Each number is 128 + 32 x the weight over its row's rms, rounded and kept within 0 to 255. Layers, rows and columns count from 0. The size above them is the row's rms in percent of the matrix's.

# layer 6 attention value, 128x128, rms 0.0457, rows 10-34, columns 64-127
size [ 94 104 106 105 109  96 108 117 102 110 109  98 108 123 107  99 108 101 114 109  99 119 107  98 101]
[[126 169 117 198 111  99 107 120 142 120 165  63 141 126 105 106 105 120 127 126 108 121 105 103 138  65 107 136 134 121 150  72 102  78 106 104 184 146 157 104 122 155  53 126 149 175 117  99 151 101 192 135 122  99 137 145 112 123 144 132 116 211 127 125]
 [ 94  79 122 135 127  84 144 123 101 126 126 151  83 116  77 194 166 120 130  81  92  88  89 128  92 108  93 107 137 126 167  92 147 118 133  80 127  93 109 117  94 117 127  80 112  92 243  84 133  91 131 138 129 110 109 154 196 128 143 141 179 174 150 117]
 [120 143  96  96 147 116 123 124 164 172 121 143 104 138  74 100 126 198 141 133 161 111 130 138 112 128 136  70  94 138  49  79 131 127  43 187 175  78 125 168 115 121  95 137 185 121 106  75 163 133 174 100 202 105  89 128  50 147 157 107 168 131 140 178]
 [129 134 107 143 112 113 109 175 113 112  85 108 108 137  82  92 143 175 119  63 112 151 128 146 159 106  81 123 168  79 147  88 180 110 128 147 143 170 107  97 137 151  68 132 138 121 162 134 106  61  91 187 132 190 113  99  96 155 190 149 154 104 121 100]
 [107 122  82 147  88 186 108 141 136 118  98  83  91 166 124 104  75 151  97  89  98 149 128 163 113 129 150 105 154  78  72 155 127  78 148 112 116 125 110 103 108 114  75 112 162  89 144 121 137  93 147 114 113 120 124 100 156 159 181 105  85 132  90 132]
 [131 112  92 133 148 110 121  92 102 151 147 166 118 136 132 134 124 143  96 128 115 154 143 151  81 126 138 121 154 127  87  82 148 169 162  73 169 121 130 111 176 107 110 177 193 163 125 173 127 123  83 141 112 117 111  98  67 138 166  94 119 159 135 133]
 [ 75 131  40 210 162 127 160 124 117 121  72 110  85 134  61 139 114 154 123 162 130 146 129 117 127 129  79 127 170 179 107 199 138 199 129 164 108 105 119 131  90 106 124  77 153  37  88 109 156 110 149 126 162 135  88 164 127 158  67 158  86 107 110 108]
 [113  90 114 112  92 114 101 172 205 108  64 163 126  92 118 111 101  90 141 120 163  88 144 120 167 182 164 168  62  38 165 117 104 120 129 105 191 125 112 163 109 193 147 120 101 109  81 135 150 156 177 130 160 138  93 138 167  76 142 108 156 124 139 210]
 [135 182 120 112 120 100 163 132 111 116  96 213 194 138 171 140 128 131 114 101 119  78 152 120  52 121 127 100 126 139 134  68 159 125 124 105 124 150 145  74  99 119 148 191 121 167  45 159 122 115  85 175 178 143 110 134 134 150  84  83 129 175 121 103]
 [178 165  80 151 147  78 134 118 100 113  89 135 108 164 124 161 135 137 145  76 102 136 131 159 120 131 122 119 165 120 162 140 144  87 119 145  71 141 135 136  77 107  56 137  81 159 128 132 138 148 113 158 171  63  90  77 160 140  99 131 113 111 109 154]
 [131 151 127  92 120 134 122 116  98 156 118 148 144 173 119 109 138 125  82 129 153 150  91 105 169 107 192 162  96 175 155  27 160 140 108 122 195 131 134 138  95  99 140 138 195 113 132  92 175 170 197  89 156 104 119 103  94 100 177 139 154 147 111 130]
 [129 141  96 163 113 176 120 127 179 144 146 110 154 156 167 122  94 107 113 149 132 107 141 150 143 142 101 144 141  99 131 111 141 165 154 120 167 125 112 109 131 103 122 181 149 127 144  81 148 126 177 102 168  95 107 117  82 172 107  85 177 144  90 120]
 [142 195 106 134 172 165 142 133 114 130  81  99 165 115  89  94 103 119  82 116 114 143  93 128 110 147 138 221 160 122  97 113 145  90 118 122  86  85 174 164 137 104  72 180 129 140 146 138 101  83 145 139 122 147 142 162 121 103  70  91 148 108 118 117]
 [ 94 150 123 103 138 116 100 102 119 155 109 104 118  94 177 110 144 122 164  85  92 112 130 152 130 159  73 103 151  66 123  99 104 149 116 152 128 112  90 192 120  75 109 111 115  97 177 113 188 167 181  86  88 136 136  92 133  88 117 123 197 159 145 176]
 [149 101 142 183 144 146 149 100 186 110 122 106 143 159 166  94 104 117 139 103 110  65 123 210 122 163 152 118 111  80 185 108 123 149 133 131 137 190 109 126 140 146 174 131 140 160  84 163 113 178 143 115 124  83 118  83 121 133 142 125 120  79  91  72]
 [128 117 135  76 148 119  86  61  87 134 162 157 165 127 185 167 121 148 169 114  62 115  79 106  86 141 158  90 140 108  94 109 134 182 124 116 127 107 133 146 145 167 151 194 149 159 118 149 182 163 106 109 110 186 100 123 105 157 171 136  59 128 124 124]
 [139 121 131 135 135 129 147 135 149 117 174 108 114 135 157 126  83 163 195 137 118 149 128 138 173  91 180 147 153 158 144 136 141 101  77 182  49 192  87 126  84 128 132 121  79 173 149 154  77 114 154 165 126 142 140 152 116  99  69 126 117 114 109 171]
 [ 98 143 128  99 114 139 170 108 167 121 133 182 132 114 163 146 150 157  99 111 130 122  78 126 131 148 130 142 138 149 153 125 185 128 118 129 183 139 154 145 132 157 169 106 109 106  98 137 128 194 133 142  71 136 102  88 153 148 155  83 107 202  92 153]
 [114  57 113 130 168 120 113 112 178  86  92 113 153 108 132 130 175  74 172 115 174 103 150 118 135 155 157  61 131  97 145 153 148 107 113 138 142 137 166 172 149 140  83 131 186 131 164 177 132  90  97 116  81  97 133  95 138 130 109 145  51  92 121 155]
 [110 141 154 125 148 109 124 143 110 155 185 194 168  95  94 144 140 112 143 120 131 107 136 144 110  82 162  90 167 187 153 113 160 112  96  97 134 162 182 118 123 107  84 107 124 136 150 149  99  49 103 132 126 119  99 173 182 178  99 165 135 158  91 121]
 [122  89  75 136 151 148 210 140  50 109 112 122 191  87 120 154 173 117 190 115 147  79 128 176  90 151 102 101  98 140 116 151 147  99 143 169 117  82 136 113 181 175 101  82  75 175  84 117 112 103 175 130 171 164  71 107 118  50 138 117 145 143 162 146]
 [169 111 103 135 154 150 185 134 143 113 165  91 157 119 142 108 104 133 179  98 178 103 153  93 162 155  70 160  52  62 125 132 123 142 168 150 138 120 139 140 140 195 102 159  72 130 130 138 111 140 119 104  71  97 158 161  62 100 105 120 147 136 137 106]
 [ 98 115 155 117 119 130 125 146 149  94 135 129  55 120  46 119 124 115  89 117 152 153 123 119 148 162 109 152 156 196 117 129 130  74 143 154 140 171 138 126 123  44 116  87 202 136 145 107 126  86 186 151 126 111  72 152 159 170 140 175 159 166 151 136]
 [ 88 128 185 184  67  90 180 122  90 109 131 126 128 196  85  97 126  72 121 213  99 105  77 117 118 162 128 148 145 121  98 131 138 133  79 116 119  93 138 133 111 133 135 124 175 159  83  98  51 118 148 203 139 196  43 152 169 134 148 136 102 126 100 132]
 [105  58  81 119  96 107 153 159 131 110 156 111 134 109 157 171 122 131 143 121 154 133 100  96 132 124 119 143 203 167 137  92 142 136 138 124  84 166  55  55 152  67 127 102 109 104 152 207 152  72  89 124 145  69 172 143 142 146 119 133 123 116 159  74]]
# layer 6 attention output (transposed), 128x128, rms 0.0557, rows 10-33, columns 64-127
size [ 99 106 108 106 105 102 104 113  94 104 107 100 107 113 109  95 108  94  98 108  95 114 107 105]
[[138 149 105 149 165 165  95  71 104 131  88 124 138 161 139 121 111 140 147 160 119 146 143 100 154 103  53 118 167 138  90 115 148 124  68 146 152 133  70 132 106 170 205 197 158 157  88 146 163 106 146 162 136 169 102 145 136  91 120 114  38 147 114 159]
 [152 128 139 162 128 102  80 150  92 190 134 169  99 105  86  91  78 146 214 123 101 150 177 150 159 176 156 132 142 148 111 122 118 154 158 106 177  97  96  80  38 167 123 161  87 149 116 174 139 116  87 120 120 126 125 134 141 115 117  80 129  98  82  96]
 [154 109 157 121 135 160 179 124 152 148 148 134 184 172 141 133  95 105  82  94  76 121 142 133 127  97 104 137  82 238 144 103 171  99  99 130 143 110 171 165 140 208 112 106 139  66 142 100 174 112 106 110 179 130  86 108 140 109 153  68 188 142 142 126]
 [ 81 111 104 162 123 103 148 153 127 109  54 120 137 213  86  76  91 188 141 129 150  80 113 158  90 143 159 153  68  92 182 119 119  98  95 156  91 119 154 180  97 158 179 120 127 170 141 134 148 131 141 160 158 182  92 124 159 126 120  78 158  78 155 132]
 [116 166  79 119 159 132 107  82 197 143 125 103 117 124 146  53 101  81 122 159  72 101 181 123 150 116 104 155 183 129 121  97  58 129 116 164 157  97  76 167  60 102 121 179  78 168 142  96 113 126 101 144 184 136 120 126 181 147 127 137  84 121 134  99]
 [172 150 152 131 147 109 123 110  60 103 105 112  98 128  93 107 140 129  97 158 152 168 117 136 157 122 151 158 138  87  91  37 112 159  90 103 122  76 112  60 196 119 107 106 143 145 113  91  94  99 135 128 101 155 195  38 151 167 123 125  93 142 121 139]
 [162 100 113  95 166 151  91 103 107 126 160 110  86 103 126 128  93 149 152 142 100 117 155 103 166 126  94 188 152 111 111 160 108 128 171  91 147  97 225  97  79 144 112 103 103 134 110  62 210 137  85  96 144 134 117 125 125 117  73 124 107 108 156 121]
 [143 146  96 120  98 102  61 165 169 160  98 169 120 128  96  91 152 130 181  99 135 112 184 123 126 132  64  65 120 118 123 189 185 117 132  92 104 121  84 147 168 119 195 131  93 111 145 129 123  80 151 125 159 197 192 108 161 110 102 138 168 151 154 133]
 [133  92 131 147 159  98 130 155  93  75 153  85 155 129 128 127 127  93 110  85 127  99 101  36 159  79  78 120 131 122 131 143 163 122  38  99 141 133  81 146 142  66 146 136 175 137 141 118 164 146  64 134  94 135 122 141 114 132  76  92 145 215  95 115]
 [174  52 124  78 105  75 207 125 163 117 164  79 134 104  91  86 114 164  97 126 150 195 141 110 130 100 135 106 137  75 111 120 159  78  93 152 150 149  63 114 160 118 111 149  99 146 104 187 131 166 161 198 156 116 102 113 148 148 103 116  91 152 125 110]
 [148 121  64 143 109 193 113 151 106 209 171  87 144 157  86 144  89 125 108 117  91 106 179 135 144  72 182 113 155 162 131 116 160 146 153  82  85 120 128 111 125 141  97 126 114  26 140 121 141 126 167 140 106 154 157 158 110  68 128 123 151 142 139 162]
 [135 143  76  64 143 139 174 112 133  90 125 113 171 227 230 128 116 123 119  93  93 110 123 134 167 160 117 173 115 106 103 111 171 105 145 124  93  91 171 108 162 106 158 138 114  87 148  92  93 113 120 120 150 136  91 147 136 127 170  99 108 111  82  97]
 [145 143 100 126 137  97 153  88 180 113  91  93 132  88 118 142 113 112 102 146 103 127 135  88 151 145 141 133 164 132 154 128 142 108 110  89 183 141 161 106 144 147  73 102 149 134 125 156  59 165  93 108 138 146 141 211 108 103 137 120 153  97 237  62]
 [108  60 115  71 152 109 127 144 133 183  98 107  90 135  76 159 116 156 129  93 105 151 178 176 130 117  80  88 131 105  89  91  76 174 171 188 121 120 111 116  97 134  88 160 123 127  81 171 136  94 100 173 121 148 135 149 157  77  81 110 183 160 102 140]
 [ 92 157 136 110 120 131 167 199 102 157  97 127  99 100 142 128 116 145 101 102 128 110 130 156 100 141 136 175 140 108 180 128 172 106  94  73 114 147 101 149 168 104 169  82 149 104  97 210 107 115 109 162  65 136 178 201 134 120  75 160 108 132 143 151]
 [ 98 130 153 163  61  98 123 103 130 146 106 116 157 103 144 154 123  64 109 208 144  98  82 169 150 186 130 143 108 106 135  87 164 138 109 171  90 132 104 126 138  98 124 103 178 102 126  53 138 141 141 181  83 103  89 132 115 197  72  98 140 173 116 127]
 [175 125 142 112 127 135 138 141 137  86 165 119 107 100 168 144 114 145 147 134 146 144 175  76 155 148 143 177 119 169 153  99 171 103 140 128  98 126 101 105 153 104 101  65 121 127 178 164 142 170 135 112 119 110  60 134 127 137 138 171  92 128 167  87]
 [132 132 122 126  96  71 132 117 105 123 174 134  59 190 135  42  66 139 143 186 184 137 145 178 182 138 103 105 120  90 134 118 104 134 123 111  86 137 141 182 111 154  93 141  81 148  56 116  91 151  94 153  82  99 140  98  97 106 127 163 137 142 114 128]
 [109  91  94 111 123 162 175 152 202 147  85 150 128  99 130 141 171 177 180 114 156 115 104  98 149 174  98 164 105 131 144 139  87 109 150 131 176 147 128  51 123 131 120 155 166  98 158 132 138 112 132  72 136 121 144 126 178 148  94 123  49 113 131 135]
 [148  97 135 141 113 182  77 191 146 101 116 138 144 154 135 132 165 132 156 130 103 166 128  77  89 116 111  97 155 123 143  85 120  99 149 169 126 118 164 127 119 118 101 127 158 140 131  90 190 150 110 104  97 109  72 212 102 121 130 186 134 152 110 120]
 [182 124 176 180 126 122 174 131 144 155 125 125 160  88  91 139 166 135 125 102 156 152 153 120 156 135  73 134 111 138 140 150 176 168 165 133 111 135 105 129 132 179 104 137 187 180 121 110 119 149  48 149 158 153 107 130  91 179  88 141 181 126 175 114]
 [113 159  72 138 162 189 165  74 121 163  68 100  70 104 132 151 152 133  88 173 158 116 136  49 130 109 107 139  83 113 125 153  97 124  74 130  33  89 174 111 125 202 147 147 159 133  91 127 124 100  91  93 118  79 140  98 100 115 119  99  83 135 166  85]
 [182 118  90 117  60 166  84 156 177 121 164 113 128 197 106 128 154  99 141 127 131  62 134 137 155 162 138 192 130 156  93 131 146 124 154 133 135 150 164 111 124 118 148 186 103 138 189  80 106  72 148 154 161 148 126 158 102 111 115 173 116  78 129 118]
 [134 134 186 122 125 142  83  91 181  72 150 145 146 130 142 125 129 145 150 106 107 109 121 102 158  77 137 106 127 145 195 162 146 168 140  65 181 124 175 103 122 165 154  90  76 109 122 122 119 146  99 188 114 141  98 139 112 173 135 202 132 151 101 150]]